From a checkpoint of a small transformer trained on Wikipedia.
Size: 8 layers, width 128, 4 heads of 32 (2 for keys and values), MLP 320 SwiGLU, vocabulary 1024, 1.64M parameters.
Architecture: RMSNorm before each block, untied embeddings.
Each number is 128 + 32 x the weight over its row's rms, rounded and kept within 0 to 255. Layers, rows and columns count from 0. The size above them is the row's rms in percent of the matrix's.

# layer 3 attention query, 128x128, rms 0.0783, rows 0-66,96-98, columns 64-95
size [113 105  83 162 109 108 104 103  95 111 118  61  99  87 108 106 100  98 104 100  96 103 104  96  90  98  92 100  99 106 101 114  92  73 109 173  87  85  99 110  82  99 122  69 115  90  91  95  83 107  81  87  99  93  79  94  92  76  94  94  89  90  95  83  92 108  72 187  99  52]
[[105 110 166 125 115  98  85 171 172 138  94  61 172 182 145 130 130 107 127 133 132  69 164 200 108 110  79 119 110  51 156 142]
 [149 162 111 130 188 199 145 132  76 153 155 167 104 114 125 186 101  86 128 136  98 195 143  85 142 132 152  83 113 171 116 118]
 [125 136 169 121  98  94 116  72 139 134 134 199 143  89 165 112 151 144 105 170 161 161 132  66 134 111  60 129 163 119 160  50]
 [131 147  97 135 190 187 142 139 123  91 120 147 152 106  80 167 133 103 179  98  87 118 178 110 109 122 184  98 101 124 108 130]
 [181 116  70 123 111  95 193 170 128 140 138  90  77 125  78 105 170 166 126  62 104  87  98 102 124 139 103 184 108 120 139 102]
 [129 172 171 112 117  74 212  84 197 155 132 174 121 125 134 137 125 110  95 174 145 165 120 138 151 142 106 118 185  68 107 114]
 [ 34 141 161 152 118 143 168 121 105  81 139 181 150 177 126 200 108 117 139 130 118 125 104 186 121 146 122 151 146 108  53 177]
 [108 115 143  63 136  72 140 165 110 145 157 148 120 168  64 109  95 137 100  99 140 128 103 144 144  84 145  77 105 176 158 102]
 [121  84 101 116 186 172 147 142 159 127 155  91 115 107  87 175 143 146 196 130 108 122 145 135  59 147 101 152 180 114 164 101]
 [116 100 143 121 100  92  77 132 153 144  99 128 168 141 212 116 130 145 108 121 178 110 114 110 164  87  98 205 126 113 117 152]
 [ 81 119 185 120  70 101 119 121 152 119 119  98 161  96 168 104  69 145 113 206 147 122  93 102 164 109  64 165 179  84 130 123]
 [143 207 129 145  95 141 112  67  98 145 135 153 141  66 179  82 102 104 171 126 134 156 143  81 100 110  91 176 163  92  93 108]
 [135 147 154 180  93 163 144  87  62 137 104  95 135 134  86 176 128  39 183 141 129 158  94 178 109 159 127 203 150 204 114 113]
 [173 131 111 141 104 114 149 160  97 127 128 182 152 158 128 136 173 125 139 123 133  76 137 163 114 103 152 119  85 118 122 113]
 [128 188 110 102 143 152 114 153 190  73  81 164 183 121 171 146 164 146  36 108 126 126  78 141 125 111 177 113 104 105 183  87]
 [124 193 185  78 118 143  97 135  66  87 130 140 126 120 107 110  80 118 125 103 134 121  89  70 141 133 137 148 122 169 115 115]
 [206 138 114 120 153  64  89 210  58 139  95  91  68 172 101  98 115 157  92  62  87 135  96 158 152 133 146 130 105 197 117 140]
 [159 115  33 131 107 141  81  90 133 139  91 130 152 145 175 161  83 144 137  92 169 117  96 151  66 165 141 167  96 160 153 139]
 [118 129 119 146  70 151 105 183 134 101 130 124 181 102 140  87 160 131  96  91  80 153 185 142 100 104 157 112 127 163 145  62]
 [123  91 124 140 147 100 148 114  79  80 151 107 144 127 123 204 137 148 136 136  80 142 144  97 129 168  87 138 106 129 116 171]
 [124 158 103 123 123 153 170 136 143 131 102 151  92 124 111 111 200  89 157  77  27 134  80 137 129 127 123 100 147 160  95 136]
 [137 178 167 121 113 151  79 104  82 188 129 183 163 145 114 109  97 125 121 100 166 156  61 162 105 156 141 106 170 168 127 129]
 [ 96 143 109 118 147  56 149 147 170 109 119 128 121 140 119 175  91  73 108 128 143  65  82 144  68 109 122 116 132 134  76 180]
 [117 100 130 176 165 134 199 121 141 160 135 175  97 121  71  98 155 157 119 149  61 105 142 101 144 108  80 122 169  76 105 153]
 [111 195  71 132 115 151  96 101 140 129 148 112 142 166 116 123 140 124 153  98 100 120 123 151  93 143 150 161 188 145 107 122]
 [131 100 135 112 112  83 107 132 112 124 151 181 101 117 151  56 134 197  99 146 128  93 163 128 164 164 141 136 157 125  94 110]
 [134 155 133 122 121 193  54 135 151 177  76 124 116 196 124 104  87 118 119 128 138 156 198  46 124  90 142 133 190 121 144  90]
 [116 101 125 139 152 129 178 156 101 108  95 140 128  97  79 120 138 111 117 166 117  90 191  89 142  95 122 114 133 143  88 142]
 [141 104 132 149  79 117  93 117 121 100 135 168 112 144 116  96 101 209  96  77 148 126 134 118 144 161  99  84 118 108 116  99]
 [124 155 162 121 103 146 205 113 149 147 132 168 140 120 142 132 129 146  97 115 133 105 123  55 168 182 127  92 132 135 107 137]
 [145  81  60  87 149 110 141 125 139 146  80 137 118 101 134 123 125 109 157 132  77 153 129 128 143 125 161 108 120 146 125 158]
 [117  81  68 149  86 133 192 128 105  98 102 149 111 142 154  76 139  83 127  55  99  76 146 146 149  95 127 109 154 101 127 143]
 [100 128 119 151 117 191 140 120 132 118 125 105 174 192 128 150  88  91 114 147 118  88  93 108  85 121 118  95 139 118  98 142]
 [147 151 160 116 138  91 118 152 122 145 138 176  92 102 111 144  92  90 153 152 118 139 177 145 145  95 152 137  64 118 101 154]
 [181 145 179  97 117 117  87  88 156 160 112 134 126 140 200  89 113 124 105 148 130 165 109  74 155 131  96 116 153 166 184 105]
 [141 138 112 155 166 172 168 120 133 104 131 128 158  84 108 159 147 150 165 123 120 137 170 136 111 133 186 133  64  99 123 139]
 [ 85  98 128 107 140 102 193 162 140 119 124 111 145 127 105 180 161 136 110 111 131  87 142 100 115 166 130  88 105 132 172 127]
 [143 131 127 116  92 148 181 124 160 154 101 152 170 156 168 141 172 155 183 138 144 169  94 134 141  87 131 110 144  91 175 113]
 [ 94 109 183 127 129 159 131 107 173 108 125 101 142 141 151 124 115 107 158 129 150  96 129 212 176 161 112 189 152  94  95 125]
 [140 143  92 133 144  85 105 180 115 105 128  95 119 124 103 134 157 120 170 157 158  99 176 166 106 103 115  72 120 117 122  65]
 [145 104 123 153 147 131 151  83 144 141 129 156 150  78 174  88 102 146 205 236 120 134 116  92 101 137 127 195 129  98 122 136]
 [140 152 141  75  79 149 169 164 154 116  82 123 142 117 123 125  97 109 133 114  94 114  92 146 117 129  91 100 163 136 141 104]
 [105  84 138 108  98 141 123 140 152 162 128 109  84 156 164  73  82 114 113 143 103 146  87  90 148 129 115 127 181 122 182 114]
 [177 118 124 117 145 146 124 109 145 173  93 130 114 176 167 131 137 114 148  89 113 138  96  90 139  88 124 120 147 172 207  84]
 [151 115 154 143 136 117 136  58 148 127 118  82 134 127 164 126  85 107 110 139 145 164 100  58 155 134 136 201 137 121 157 191]
 [168 157 162 144 130 111  72 119 159 146 129 163 131 165 201 112 132 135  92 139  90 103 111  61 165  84 147 107 148  98 155 113]
 [103 160 162 103 117 128 132 151 113  98 184 117 170 123 136 142 110 132 113 105 150 128  66 136  65 148 116 100 108 129 107  89]
 [184 193  76 109 176 124 130 165 180 123 107 121  95 174 156 138 128 115 151 135 154 117  90  93 120  85 145 162 105  56 159  81]
 [119  61  55 126 153 105  74 149 104  92 118  78 124 181  64 128 124 127 161 159 131 112 160 165  98 136 112  82  99 120  76 147]
 [ 80 146  85 141 111 125 103 142  72 138  82 155 113 137 117 154 128  92 127 132 120 106  95 162  89 138 148 169  70 135 150 152]
 [102 171 110 171  66 174 121  66  97  86  85  76 153  94 118  94 147 154 157 115 141 144  74 124 124 100 107 174 134  97 152 167]
 [101 100 123 132 113 101  98 179 120 122 148  95 143 127 129 137 200 157  98 150 103 119 183  77 191  78 137 162 152 213 174 102]
 [203 136  70 161 186 142 135 139 143 116 110 139  40 146 120 120 104 132 141 152 122  56  76 131  96 162 116 110 103  47  82 205]
 [149 169  78 127 121  95 127 134 113 126 115 176  85 110 140  74  91 142 145 133 166 147 112 130 106 135  89 139 136  94 112 118]
 [101  67 136 121  58 103 156 138 176  77 188 101 127 107 146 115  83 135  96  39 128  49 134 121 128 155 169 110  84 103 126 149]
 [140 133 163 121  91 165 115  92 141 190 128  76 146 159 140 149 184 127 165 122 137 129 155  54 137 148 145  66 134 152 154 184]
 [ 77 100 133 112  84 150 172 162 149 139 136 130 153 173 109 180 102 198 201 118 121  98  73 156 113 128 150 135 120 107  97 173]
 [143  98 174 132 165 143 111 142 157 180 129 174 146 113 125 175 108 146 140  98 133 136 131 121 106 194 112 122 150 120  62 127]
 [142 165 188  98 138 139 137 146 131 162 109 131 167 181 113 137 158 167 170 150  89 177 165  62 156  94 148 161 123 116 157 111]
 [134 145 170 119 166 166 122 177 129 158 121 127 137 113 124 181 133  75  66 114 110 117 204  96  86  83 189 115 173 164 115 147]
 [100 110 113 124 142  85 140 121  82 120 170 181 100 155 118 154 148 126 179  70 108 161 127 140 147 162  99 140 155 127 170  78]
 [153 129 127  77 122 110 155 180 148 163  76 174 117 114 138 123 160 126 111  97 109 112  98 120  82 106 121 169 123 109 129 115]
 [119 138 143 122  98 107 133  68 131 160 148 159 154 151 168 179 137 177 120  75  82 108 101  81 169 157 158 125 108 152 163 173]
 [150 137  95  92  67  95 136 156 104 167 176 139 147  94 143 155 131 140 133  37 142 146 109 148 129 132 144 113 147 142 145  69]
 [114 136 175 158 147 170 138 101 131  69 126 131 148  59 149 184 101 105 150 187  95 136 158 147 125 122 102 156 123  83  83  77]
 [ 72  97 134 188 162 156 151  82  98 116 141 173 140  99 133 137 118 116 122 176 125 134 175 138 148 149 157 164 158 100 117 117]
 [ 68  62  82 163 125 119 159 184 108 181 160 144 173 113 137 124 140 148 170 115 117 136 167 144 113 143 133 141 155 167 122  97]
 [ 91 129 135 170 135 161 176  83 128 102 153 142 159  73 121 166 112 106 158 149 119 138 161 124 153 156 156 146 113  96  92 129]
 [101 114 127 178 153 173 169 127  76  94 163 167 152  69 137 121 101 125 143 127 129 135 165 129 118 133 165 160 113 121 103 116]
 [101  96 127 174 133 118 193  96 100 122 125 128 107  61 136 107  44 146 172  94 152 136 152 148 149 121 107 143 122 129 122 129]]
# layer 3 attention key, 64x128, rms 0.0781, rows 0-33, columns 64-95
size [ 94  73 133  65  91  90 101 106  93 121  79 222 106  86 103 103  87 101  94  92  95 101  94  92  82  85  93  93  91 100  95  95 133  75]
[[153 144  96 103 136 103 123 124  56  85 139 191 125 175 127  72 104 134  96  94  92 136  97 113 119 181 130 114 160 126  86 189]
 [120  93 112 112 144 172 134 102 114 149 142 148  90 110 103 152 127 160  57 152 117 149 129  86 118 113 164 106 103 145  88 120]
 [120 135 126 167  98  68 135 150  96 111 194 154 104 144 120 156  54  94 120 152 122 121  54 138 104 204 104 126 127 125  65 118]
 [183  59  92 129 108 129 104 109 161  75 112 145 184 157 146  69 166 176 135 151 183 136 198 110 118  99 163 130 174 159 155 149]
 [ 82 136 114 186 114 179  95 146  98 118 147 159 106 124 109 156 124  97 103 191 111 122 141 144  96 134 168 171 126  98 113 107]
 [119 176 113 152  72 157 105 138 125 174  80 156 109  96 128 185 187 123 156 103 103 120 147 153 125 143  89 146 122 160 122 122]
 [122 170  77 102 158  87 177 153 173  94 130 137 114 108 138  98 159 146  96 106 134 150 151  89 112 126 116 176 183 108 121 116]
 [117 113 123 111 170 162 152  98  77 126 102 171 117 142 142 151 148 121  78 123  85 146 143  91 135 140 156 161 100  88 119  96]
 [140 176 125 101  87 101  55  91 119 129 108 106 118 169 118 109 136 111  76  88 139 107 130 160 204 120 108 129 186 187 185 113]
 [106 128 109 125 146  83  84 139  95  94 201 141  84 153 130 131  87 115  85 133 112 102  81 155 137 168 108  93 158 150  89 168]
 [102 165 164 120 129 133 153 175 125 105 194  49 101  65 118 128 108  97 117 105  77 111  46 147 155 149  84 142 131 127  94 121]
 [117 133 128 107  89  89 104 167 138 136 173 122  92 163 134 110 110 109 101 136 114 103  52 138 144 185  66 138 171 149  79 133]
 [156 116 111 149 145  92 178 131 135 120 117 155 117  86  88  90 144 117 142 166 106 122 150 141 117 149 108  87 143 163 115  63]
 [116 123 138 125 137 135 123 118  66 171  97 191 139 108 133 164 120 143 158 150 174 134 112 133 151 137 107 112 123 146  92  69]
 [160 119 125 150 147 111 158 121  80 139 146  96 198  80  85  73 138 167 100 209 127 126 153 115 102 143 108 135 117 147 163 157]
 [136  75 151 129 141 162 133 174 179 141 111 177 141 102 123  87  63 100 143 115 160 132 128  96 140 178 132 107 123 130 114 116]
 [ 90 130  78 135 142 173 148  89 121 152 150 102 109 167 148 105 149 143  41  86  99 107 192 178 113 148 151 125 117 125 145 146]
 [110 126 148  92 109 133 103 139  64 158 116 151 141 170 113  96 145  73 111 161 151 153 187  81 104  55 126  98 180  74 114 169]
 [121 178 125  87 174 122 100 119 101 134 137 126 155 134 146 133  61 134 125  63 135 112 101  96 183  95 153 181 140 181  70 126]
 [160 171 151  93 112 166 148 109 180 162 117 110  96 188 114 171 112 185 136 144 174 169 103 197 130 112 172 143 130 141 145 119]
 [ 49 140 105 176 100 111 114 104 142 136 153 168 199 183 170 121 126 135 150 134 137 145 116 103 149 134  85 176 168  91 154  89]
 [136 108 176 104 179 146 113 115 139 126  97 148 162 133 123 138 155 171 141 159  82 130 152 126 130 134 104  92 133 109  89 158]
 [112 103 110 111 147 143 138 119 110 136 131 166 122 141 134 131 129  78 106 131 150 109 165 158  89 130 136 135 152  77 126 139]
 [106 181  94 182 119 122 129 101 102 145  95 159  85 152 137 160 111 130 110  84 104 112  97 122 126 117 144 180 160 134 149 110]
 [179 102 108 162 146 101  95 151 113  75 158 158 143 129 127  97 154 123 135 139 101 118 191 166 107  84 105 138 134 193 127 138]
 [101 117 170 147 115 125 165 130 109 146 158 105  98 124 126 142 100  56  77 125 145 206 153 136 105  93 125 129  91 140 153 198]
 [176  89 139 143 105  86 114 119 122 124 135 141 121 132 125 136 101 160 128 127 145  79 128 140 114 120 127  67 107 195 108 153]
 [158 113 155 152 121 107  97 151 108 152 145 122 137 111 175 135  68 109 166 236 158 146 124 119 186 119 147 136 102  85 168 137]
 [ 89  62 123 125 124 174 134  89 109  76  83  73 143 102  73 150 152 143 149 206 121 143 109 138 122 104 159 117 161 142 132 125]
 [ 95 127 137 138 102 149  89 113 167 123 105 194 139 127 107 148  76 130 114  97 157 111 138 144 190  93  84 146  96  49 115 163]
 [141  97 140 185 147 103 114 170  98 163 174 183  94  99  82 123 106  85 218  72 131 103 110 100 139 145 129  98  83 148 161  49]
 [105  93 145 168 182 114 102 158 173  64 113 129 180 138 179 126 137 164  94 132 169  83 116 158 146  82 115 111  88 135 148  71]
 [134 119  95 167 115 179 148 119 131 107 140 129 152  84  96 138 129 140 170 100 105 156 162 118 145 148 219 117  90 116 118 123]
 [178 130 100 143 119 185 148 146 136 152 118 124 139  83 102  98 126 138 197  91 118 175 172 124 107 156 205 108  95 130 140 153]]
# layer 3 attention value, 64x128, rms 0.0661, rows 0-31, columns 64-95
size [ 92  85  86  81  74  82  83  96  86  81  80  91  88  86  84  92  92  89  83  92  82  80  99  84  88  80  96  87  84  89  97  85]
[[120 136  65  83 114 152 165 136 140 107 163 148  76 105 175  75 109 175  93 130 108 182 120 158 172 160 120 131 103 146 164 135]
 [ 76 180 147 166 167 102 109 160 104 130 102 152 156 142  94 149 170 142 200 156 118 147  99 168  81 177 154  69 133 189 148 101]
 [155 120 188 127 102 136 118 109 116 138 126 165  97 156 109  76 119 149  95 137 120 157 103 194  68 151 137 126  96 169 130 175]
 [113 172 162  90 164 178 166 118 114 116 133  88 123 106 148 167 145 105 148  88 118 165 107  91 128 183 142 164 140 190 108 111]
 [143 140 134 104 100 112 120 171  51  79 110 115 142 161 164  98  81 156 100 129 108 144 137 174 134 156 137 122 142  82 162 137]
 [159 152 117 141 112 118 108  43 122 124 127 151 113 148 135 139 100  97 118  86 158 123 144 147 248  92 138  89 109 128  70 114]
 [123 125 122 137  68 115  71 151  86  99 114 193 144 177 119 150 125 101 171 127 110 124 168 164 121 122 109 132 130  98 160 108]
 [ 88 106 169 114 176 147 112 125 137 162  94 146 140 107 108 101 109 139 107 178 158 139 141 160  94  86 113 153 119 136  98 186]
 [ 31 102 159 145 151 147 102 193 126 178 161 120 114 141 137 147 134 145 213 118 132  61 127  97 161 144 119 162  69  78  89 122]
 [122 166 188 185  82 137 116 151  92 155 168 107 158  69 102  97 116 117 106 173 115  85 131  64  95 143 148 129 135 141 195 123]
 [120 171  94 144 138 120 116 107 127 157  99 120 153 108 124 138 133  80 109 138 205 144 112  89 121  90 136  83 148  96 120  71]
 [129  98 175  82 135  79 121  76 125 140 164 105 120 137 112 194  88 104 129 135  28 102 178 133 130  87 124 101 142 110 160 105]
 [204 172  59 127 129 137  94 138 117 188 100 134 125 121 158 107 168 104 185  99 100 150 145 118  77 142 126 107 141 106  60 141]
 [152 145 118 154 135 115 134 106 152 161 162 108 182  72 100  74 105  46 142 173 152 137 106 125 139 142 140 135 200  82 141  98]
 [130  67  94  87 167 110 105 123 222 111 117  87 143 128 181  97 148 132  88 135 142 126 136 109 155  97 143 112 174 185 124  95]
 [ 92  76 203 123  80 129  83 129 179 202  70 119 101  92 108 145 110 111 169 136 153 113 129 131 119  97 132 131  75 131 167 119]
 [119 125 166 147 128 160  59 101 149  79 125  72 131 145 131 146  96 152 161 124  98 112 147 154 168  61 111 193 115 112 118 148]
 [148 204 130 154 120 136 175 161 146 145 107 122 115 101 113 133 111 117 130  90 158 160 123 125 130  93 114 108 143  72  73 109]
 [110 140 168 131 125 121 165 146 111  84  83 176 130  77 151  59 149 113 133 129 147 127 132  55 181 152 111 115 121 151 178 147]
 [143  75 175 154 116 149 151 151 156 158 139 176 146 142 113  75 126 146 125 167 105 130 126  52 107 188 123  96  90 118 103 161]
 [164 119 169  92 162 113 118 123 126 143 122 131 124 104 103 132  93  99 163 132  97  80 148 127 128 138 114  15 143 132 114 137]
 [116 142  89 148 134  92 116 165 109 100 129 120 147 121 121  70  95 104 149 154 161 164 117 176 156 109 130 134 151 183 175  73]
 [179 102  67 107  57 170  94 145  44 134 125 145 106 201 171 109 147 104 106  89 123 182 163 189 193 145 133 179 165 146 120 148]
 [183 126  74 147 137 128 112 123  26 143 117 183 132 105 164 162 105 116 127 102 145 204  85 141 207 136 152 119  85 109 185 124]
 [139 116 170 116 130 132 143  68  37 167 158  95 186 105  78 118 145 164 140  79 101  49 122 126 194 114 143 105 116 107 141 130]
 [162 117 126 132  98 188 156 140 152 117 127  67 105 131  97 187 146 178  79 110  66 100 137  96 153 138 152 122 128 177 115 170]
 [166 126  91 174 193 140 126 104 181 118 144 127  95 119 169 149 103 192 136 129  93 153 137 167 137 155 126  90 136  91 117 150]
 [109  96  90 117 134 117 173  89 125 166 105 155 134 187 139  98 138 210 154  79 106 140 149  78  83 185 129 115 218 122 126 146]
 [104 102 130  97 102 161 168 163 164 145 116 129 142 127  60 101 179 146  84  97 191  62  98 147 153 141 126 163  93 100 132 150]
 [108 194 137  69 153 162 107 126 125 149 159 116 130  96 164 171 177 203 115 141 164 101  99 156 131  93 133  58 121  85 170 119]
 [121 152 150 139 133 118 139 153 145 131 158 116 144  94 112 146 135 139 144 182 116 149 130 164  86  99 109  85 133 132 180 116]
 [106 174 168 124 118  97 135 123  13 184 112 141 129 177 178 121 138  77 129 163 198 121 118  78 145 134 118 104  78 172 121 101]]
# layer 3 attention output (transposed), 128x128, rms 0.0653, rows 0-63, columns 64-95
size [ 91  98  95  83  80  81  89  93  92  91  92 105 103  96  87 113  98  91  87  95  86  97 101  98  89  82  95  94 102  99 102  90  87  89  88  92  74  82  91  98  92  82  76  91  87  90 102  83  86  89  85  88  82  81  99  86  88  91  98  92  77  92  90  84]
[[124  75 117 190 151 129 130 130 113 173  74 165 143 147 179 136 161  87  93  96 112 113 144 128 103 183  61  74 206  98 138  80]
 [157 168 154  92 153 177 102 123 140 158 143 130 124 133 104 140  90  99 190  52  99  94 107 114 123  66 197 101 132  77  71 181]
 [107 118 167 109 139 132 175 132 150 112 167 151 112 109 142 187 127 124 146 148 107  87 118 160 123 155 131 131  68 159  86 167]
 [150 170 142 125  97 194 116 136 164 161  58 157 157 164 161 182 122 149 123 103  83 121  91  99 174 156 123 129 111 130 115 168]
 [ 92 118  84 132 123 117 112 129 169 215 113 115 136 123 112 164 202 139 144  73 107 101  84 144  55 188 113 136 151 130 101  92]
 [150 175 158 111  96 118 164 130 116 103 166 103  85 141 163 129 151 184  99 211 152  73 138  75 135 125  93 150 126 150 174 157]
 [123 127 101 108 118  88 188 126  81 144 172 105 119 144 122  81 153 118 120 150 115 109 143 132  78 145 128 111 142 195 149 108]
 [166 103 196 127 123 120 118 168 122  97 198 160 172 154 157 163 134 122 171  92  88  70 158  94 140 136 117 155 134 142 140 100]
 [119 150 155 159 149 168  55 165  90  93 154 134 139 127  77 106 113  92 103 114 113 125 136 124 132  91 157 188 140 208 135 141]
 [129 112 154 121 165 158 117 126 117  77 186 113 143 153 116 161 112 133 134 122 118 118  93 179 146 100 200 130  95 125  75 171]
 [173 131 191 126 125  99  91 163 188 153 108 112 163 166 132 143  90 172 156  98 126 110 104 101 110 120 156 145 132 135 110 162]
 [135 138 143 148 118  42 175 102 130 123 161 126 130 152 127 134 161 137 116 149 148 191 183 132 142 138 141 165 181 165 172  88]
 [126  93 130  93 102 132 147 148 115  92 114 113  92 196 151  87 155 181  66 143 133 123 162 150 129 120 117 116  82 146 165 151]
 [198  53  89 121 145 149 110 120  91 135 119 146  92 184  84 119 107  98 104 120 134 112 159 138 160 132 126 119 113 119 119 168]
 [170 143 230 141 121 147 115  95 141 118 130 146  85 117 152 135 144 153 126 181 175 145 125 125 149 186  31 111 142 129  95 123]
 [119 145 113 182 141 117  95  74 117 144 109 132 111 108 147 145 135 138 124 118 124 159 180 115 129 129 149 127 213 173 134  82]
 [118 152 125  98 138 124 118 141 134  96 185 129 172  94  87 118 169 150 156 147 142  89 148  70 141 142 149 157 167 132 159  93]
 [145 116 118 101  95  65  87 138 183  89  74  96 116 105 136 141 120 157 145 149 110 153  85 132 145  93 153  79  87  67 128 132]
 [ 91 155 181 168 164 116  79 118 157  82 141 136 197 121 136 184 173 169 162  89  92 148 128 130  88 189 146  98 125  47  76 126]
 [101 108 128 116 162 132 132 154 144  98 140 106 124 149  58 169 134  89 137 133  87 105 169 125 125  93 156 126 128 127 138 143]
 [138 140 115 142 143 152 155 182 167 159 146  91 105 104 147 161 178 124 116 159 134 137 105 122 138 146 152 158 159 168 125  98]
 [151 171 110 143 153 126 160  84 141 179 147 142 138 119  88 153 121 138 184 117  68 142 141 161 117 153  35  97 104  95  56 126]
 [110 128 185 170 157 110 123 127  76 145 151 127 156 171 130 102 145 161 103 160  82 143 128  72 151 203 127 103 105 181 175 116]
 [108 130 146  77 145  48 138  99 127 166 150 123 120 130 152 132 142 158 145 102 121 117 106 184 102 121  75 130  43 153 110 146]
 [ 93 113 118 121  92 139 113 176 112  76 108 187  67 114 119 116  58 160  66 144 172 138  78 140 130 100 135 132  65 170 110 116]
 [ 74 124 173 120 120 121 106 145 182 124 141 128 185  89 122 140 135 120  78 125 147 167 102  76 191 170 194  97 137 128 123 117]
 [143 112 127 110  90 114 184  57 129  68 159 129 124 133  98 103 179 120 126 115 147 167 122 134 142 164  66 199 167 115 158 122]
 [175 122 153 106 148 168 142 182 126  83 129 141 165 124 148  71 151 118  80 125 177 129  69 112 119 162  72 137 152  85 135 145]
 [101 163 105 181 131 169  87  95 191 154  52 141 175 107 134 168  76 110 138 154 101 147 146 101 113 125 143 148 111 105  86  88]
 [145  98 145  92 124 109 151 172 169 132  82 135 137 162 134 181 108 195 113 103 173 143 105 163 122  37 141 125 115 129 109 150]
 [117 136 103 120 123  76 125 165 137 148 141  94 159 117 161 171  94 128 184 107 134  61  90 198  50 130  58 110 153 112 165 170]
 [131  86 118 199 159 160  76 130 166 134 139 130 122 154 132 118 190 197 130  67  75 150 129 109  95 144 152  87 124 141  91 146]
 [ 34 131 133 159 118 177 144  91 105 149 147 134 161  94 167 141 115 125 112 120 124  99  74 158 134 176  80 106  67 143 177 157]
 [174 150 111 113 178 137 134 222 140 127 131 135 115 134 106  96 115 184 147 103 162 110 124 119 139  47 236 161 173 115 151 118]
 [ 67 123 123 166 137 171 124 115 111 120 200 128 137  51 144 184 149  52  68 131 127  90 100 136 150 209 176 115 132 134 118 113]
 [101 127 138 137 122 167  81 118 152 125 125 126 138  91 149 199 128 153  51  76  99  96 103  82 165 157 168 136 117 117 112 126]
 [ 94  76  92 118 135  73 122 126 141 166  64 117 136  90 169 126 141 146 130 170 145 150 118 155 132 101  86 187 135 139 154 106]
 [ 92 106 158 125 107 138  92 126  82 152 103 127  96 168  68 177 138  71 149 147 118  94  99 110 103 116 185  83  97 133 116 156]
 [120 148 123 129 126 162 175  87  71 127 123 105 102 134 131  92 177 129 171 137 134 182 173 118 154 117  75  83 139 137 121 115]
 [168 124  65 153 143  88 138 139 150 106 175 161 118 179 114  97 128 137  94 131 178 142 159 103  78 150 115 170 195 115 109  75]
 [101 175 160 140 103 112  31 150 136  90 116 127 117 123 177 151 124  59 126 147  84 101 141 151 100 121 142  99 167 166 119 185]
 [157  62  83 103 133 161 149 116  96  66 128 174  82 139 133 101 179 139  89 151  90 109 118 115 100 116  90  83 152 115 148  82]
 [167 131 133  46 115  91 139 181 164 144  74 123 130 127 125  89  74 132 160 152 101 138 122  95 130  68 119 168 174 133 110 141]
 [100 155 107 123  64  91 118 112  94 122 171 133 142 112 124 180 159 112 105 145 108  91 189 163 106 177  85 105 150 142 164 123]
 [140 169 174 127 177 133 183 126  71 118 141  82  97 126 102  96 108 150 116 168 115 151 149  58 155 168 195 151 160 114 119  78]
 [164 101 114 143  90  94  96 134 115 129 150 127  83 175  97 122 102 172 171 153 123 126  85 131 133  93 202 139 109 122 143  83]
 [160 139 211 133 161 144 144 117  68 125 147 114 145 102 127 104 155 148 112 135 105 106 180  68 149 124  59 132 152 168 175 133]
 [ 80  91  88 139 122 148  98 111  84  96 150 147 106  99 145 150 135 136 136 116 142 129 191 121 138 108  46 133 181 123 152  93]
 [157 149 170 159 133  76 108 127 181 125 129 164 118 154  76 157 158 142 135 143 175 128 187 142  93 100 174 152 103 137 126 133]
 [117 203 138 160 114 132 131 141 175 128 140 109 117 100  60 166  53 106 124 155 137  91 109 124 121 124 170 188 121 111 153  85]
 [126 146 177  43 117 139 149 132 157 128 105 126 144 120 125 125 160 141 141 110 115 157 166 122 147 186 161 116 137 126 109 148]
 [ 89 123 170 130  89 125 132 137 153 137 161  91 131 120 122 164  97 123 107 120  98 102 157 128 145 120 120 103 151 121 151  85]
 [111  85 108 107 111 162 140  90 184 125 159 106 164 140 149 137 114 108 118  87 109  85 164 136 206 109 155 118  84 136 126 164]
 [ 70 116 109  94  99 118 148 124 108 165 133 128 137 148 114 161 109 178 168 121 184 175 149 134 176 137  51 153 111 156 152  83]
 [ 69 102 181 155 137  49 132  88 111 147 143 122 133 135 140 114 131 169  71 191  93 182 139  92 156 136 146 104  86 133 124 135]
 [ 78  70  66 104 147  74 123 127  95 119 145 153 109 161 160  96 154 128 129 124  99 194  91 135 136 145  74 107 129 115 132  98]
 [155 116 136  98 175 164 146 143  84 106  70  91  87 160 139 110 197 141 126 135  76 108 126 118 136  97 148 150 131 121 146 154]
 [112 149 159 125 120 130 150  80 193  78 151 142 168  84 140 142 142 148  56  82 127 115 157 109  90 176 188 141 133 124  93 148]
 [109 135 140  93  97 132 129  98 132 135 151 148 138 133  99 192 146 148 106 118 125 106 123  90 141 186 111  93 102 130 156  86]
 [163 110 166 112 120  82 164 106 148 201  57 117  76 141 103 151 143 110 151 131 120 123 157 137 108  51 191 131 113 109  81 167]
 [140 106 142 173 179  98  94 123 190 140  77 113 124 138 160 117  61 111 113 103  88 122 101 133  84 148 179 168 101 104 101 123]
 [167  94 105  67 197 173 188 157 162 136  54 147 124 135 109 135 129 154 119  87 108 124 134 110  67  81 105 111 102 101 139 137]
 [106  78  99 149  73  24 135  90 142 135 142 105 161 123 115 160 160 150 157  85  91 161 159 156 107 148  95 104 153 126 164 105]
 [122 153 126 140 142 150 157 112 120 148 138  85 143  41 117 101 141 128 144 176 176 185 137 123 145 104 102 137 132 108  84 171]]